{"n_layer": 9, "d_model": 256, "n_head": 4, "n_kv_head": 2, "head_dim": 64, "d_mlp": 1024, "vocab_size": 538, "activation": "tanh_gelu", "norm": "layernorm", "norm_place": "pre", "norm_eps": 1e-05, "positions": "learned", "qk_norm": false, "attn_scale": 0.125, "bias": "all", "tie_embeddings": true, "parallel_block": false, "init": "trunc", "init_std_qkv": 0.0441, "init_std_o": 0.0104, "init_std_up": 0.0441, "init_std_down": 0.0052, "init_mimetic": 0.5, "optimizer": "soap_variant", "lr": 0.00298, "lr_mult_o": 0.645, "beta1": 0.95, "beta2": 0.95, "lr_head": 0.00546, "warmup_steps": 200, "schedule": "wsd", "decay_fraction": 1.0, "decay_shape": "linear", "final_lr_fraction": 0.02, "batch_tokens": [32768, 65536, 131072, 262144], "seq_len": 256, "doc_mask": true, "train_tokens": 254100000, "steps": 2934, "dataset": "wikipedia_en"}
Each number is 128 + 32 x the weight over its row's rms, rounded and kept within 0 to 255. Layers, rows and columns count from 0. Numbers have three digits each. The size before them is the row's rms in percent of the matrix's.

# down: layer 3 MLP down (transposed), 1024x256, rms 0.124, rows 808-818, columns 128-255
# up: layer 3 MLP up, 1024x256, rms 0.131, rows 809-818, columns 128-255
down808 091:128174079168199148138110173169189164142137171138112160154088112114159091160107085160129102097069119148112125071117106178138113107125174129181136130112166064138176087114110129102194100163184085143089109096077140166161134106137054130125147114183147133125112158077115166179066144163162152108100129082118111128108157119114119181078166156114102129158169148104119135137213104096166132106050
up809 094:119121166184133132145123166097099135144145143124133089150082111126105138162095129093140134106153086120088127164149149099101126127167093069061113089072137121160074119088130102141168167082147189102100176126119167100166169114109157130142121149171119126094116071072177129115167091087173142121085099161128180041066098090185157153111094177141175157206128098134130110145130113180088099128132
down809 093:137173107112087076231139085076135121128148149117156078094143155181112209105150188093138132116080133117073177140116104105167101107178121153138168160116125112158140168140099125147123132118153129170082161119067171085139147165156107102132131136133123135060144135121142181126132144106165126112106085138067064116076164122167139086169106152153142126154095173123099146150160168160165113075176
up810 103:117114085088184089093138084064124077126175129113108186155153084093119178086114092162189123095096116077147111164169141126127161066148127143122143103052143095123131134113162134110152180124172125196088120122135160153122129154132082175099145167163131126071121158129106130126100098105143127120148116127178186148095132167085140096086193120168149102104083140110179148162125130178106089104153
down810 095:092084124150126154121206130167123132128080169214133109094131199129142114169163080137176152095161104130106118099114112113137129065131125133136136124129085151081126151108112164125096086201120117135101081138151139090122139148130102095109153069167101083143059108106061125156113139119117100147130147054124102161088101126114114141152141079136104180135103158129123126115135150087134109143191
up811 096:190167164140098120048094156135157138099105169117150108164081125141140180161107144147149119112155121206166102143113157106143107200096165132121135139121064101076180083123133095175056095105095191111106155136155113118145094173104215138085084166102174093159144156131135155144180101051119109116119108107092175117122149142128081109097137148172132146127146076160155165120096087114123126102145
down811 099:129130130091176089139116086192167131089128091150098096088145192104063086095168082175099177133128136034123152089154171129121191112134163076114147144119115128116168112156142143167132140179121159093105107085087178067162143147110139102141164079129158134068164157142124128101142127111141118156209145134100132137114169114074092094119122161145141117163134127083151085111104139178165171156149
up812 108:124123128124106138139107106116146144119153112185109146166189160172113147199068144085151115162117127102122161129154118099144112124086124134150100123107146050143167064101134104215139190084177126119086122168078116133106117132125146143143124084057139113135080135153118092128208106128140119062138142096146144130118121089151131146112160080077070051106120101069138182178156065152080111165154
down812 111:135134142119077124181182157086076094109194139077163091093169149179149095167130113132148088140151137063120147070136104095144105147085058105148109127089153114109121126186174077156116116199122193106143128175079127204083074178100093116131156135108090162088122139143059147177176097173159161137127157167134096076137156121185136150124106148141100098146188148161089145109156140120104156090134
up813 106:129115119174163150158149208154096122139059093180131179114134119188128106099088115176142119126136146188155214173094150059192113133127126145075127088116094131163120130165097177145120088184121143125106119154119123133117136096093128158134104146090130129122093137061097109156120161163103195171164161154072164086104133129101134079130126112135129150171065158168126105092161047080134159078108
down813 111:133125153164171083122205110157183141119135157098152133182141103219102121162192110087134123066146112100132215156121085089155171153149186176125061120140140127140148101149102114167112085091141127120097141140160119138138081108107159108120145068138159100061112123082111159158190113139113101093112132111100099133148133129122146118153155134127125175167105176132076175121125106108115093136150
up814 106:141102132089147160090118107121079123109106119163153131110095091168132102146187143148134136162135190136178061108108129119129120157134141142172122133138180081145093081106094125107121067104090178162111150109133176063124150157140100132135096124143124143152106183127099101143152161117177138134136080136092109131143127191198119131111177110100124159086159154090104198152161141125163106172106
down814 103:170171150106089200124067163113082133138164092166127136139163128100111097132155157102137140112147128169061178119106127100118095102144137134151147152107154163109113114088127096088067078102123164081063108153141086129116108152158116191141114147173100116139132088116171098168185157083134097089150136131080115056147104038092188127143090172113163165147121139079108160165126134117159175112136
up815 105:163135167145151073089168143119092079149191161152119127120127070181073135144102166132154160165115163103145124150053094162103136119100137079128115209138083154066155110066068104109127156151123214142130145162134131108132170154161133094162117134106177109116082124126129112096108089138153131205177136130118153186091188106140100101155090161161181127176119089119117103125160115109104155134155
down815 092:062054129131087108143141091150158126130104120098077131107146186079126144108165065109101114119113122177137133142127088099148127133179069146085128115187165229166111098094141079128102200100166193067117115090097116130178113106149165182135205086124114182206108097140065161134123156102143056115117115068176152124103184130127109129150110142113037117169150141172170101098142132137120094125160
up816 103:182152173152061095145074119083167125131174120118095141162133154129110138105180127105116125122145081134135103096182145098113118122102091094086130151073123119147112142118082119115183150143117132146108121155145152090123140110151157190122131193167073081111172116119187087164169092159193079143147143146156099151123065125129108153103152160106140169144131091132086073090112152114146186173189
down816 102:163117104125093167116158117140123139164117057147078105144171103103092139125113113088105090081066104205160125107120091174165089177092165156143088098156161094143159121147125108159078186152127133057101118159069153135104111117121137189098073120100146211138157120126182088095123128106180154135122112097178126158108092155138150133175134113140134150117169199072174108159101149093125101072102
up817 111:115159138097156126082152111133160130095068141123111183133149074157172122137163102134190186123127158118223130187135100149168173106159090135071101062123123085104148154168135159168098139112120128100104157102154122185132126140152131068146142104119116121086164154176112070056045112112097146121081149089174164101169148090094080098142114148081133139072121122130127159130104143107100122108175
down817 109:084064133138081172130105105124096053127098167125108073096128153129090134143146133151107150053121154120109179196143106150106155129190087176184114132149114049108141092142159147106141173101130079131171165170112122163108129074103133120159187089163115178126093119125122115088063145097129104148117096140157119105122148104149146158144127117172146168169074126110090116178115147117124103134131
up818 091:156140143093149130177151197125085167171148132129134154104148126098162130113107105090119125124112149110089106145115092118076113163202142139019146127156133076123094121094148141081095196103154116146146121156095111115153106191146101121101166122114163139098129106108126158160137131124133098122117144104169119160162137078144142130070111127178171076128117082195113140102149117146111120134140
down818 089:102036173134162115165172110065136159164137145102086106076099126118117143128190138156164129105083091130117154169128141110123098078136107117141126070153139094157130136133118050139065094088094125121110130128191093141090110157131158094139122123122134077195126121145225137143184171164129155149124139207099093121117124157080103130091120146170094141177104162131092127115180085113111155111030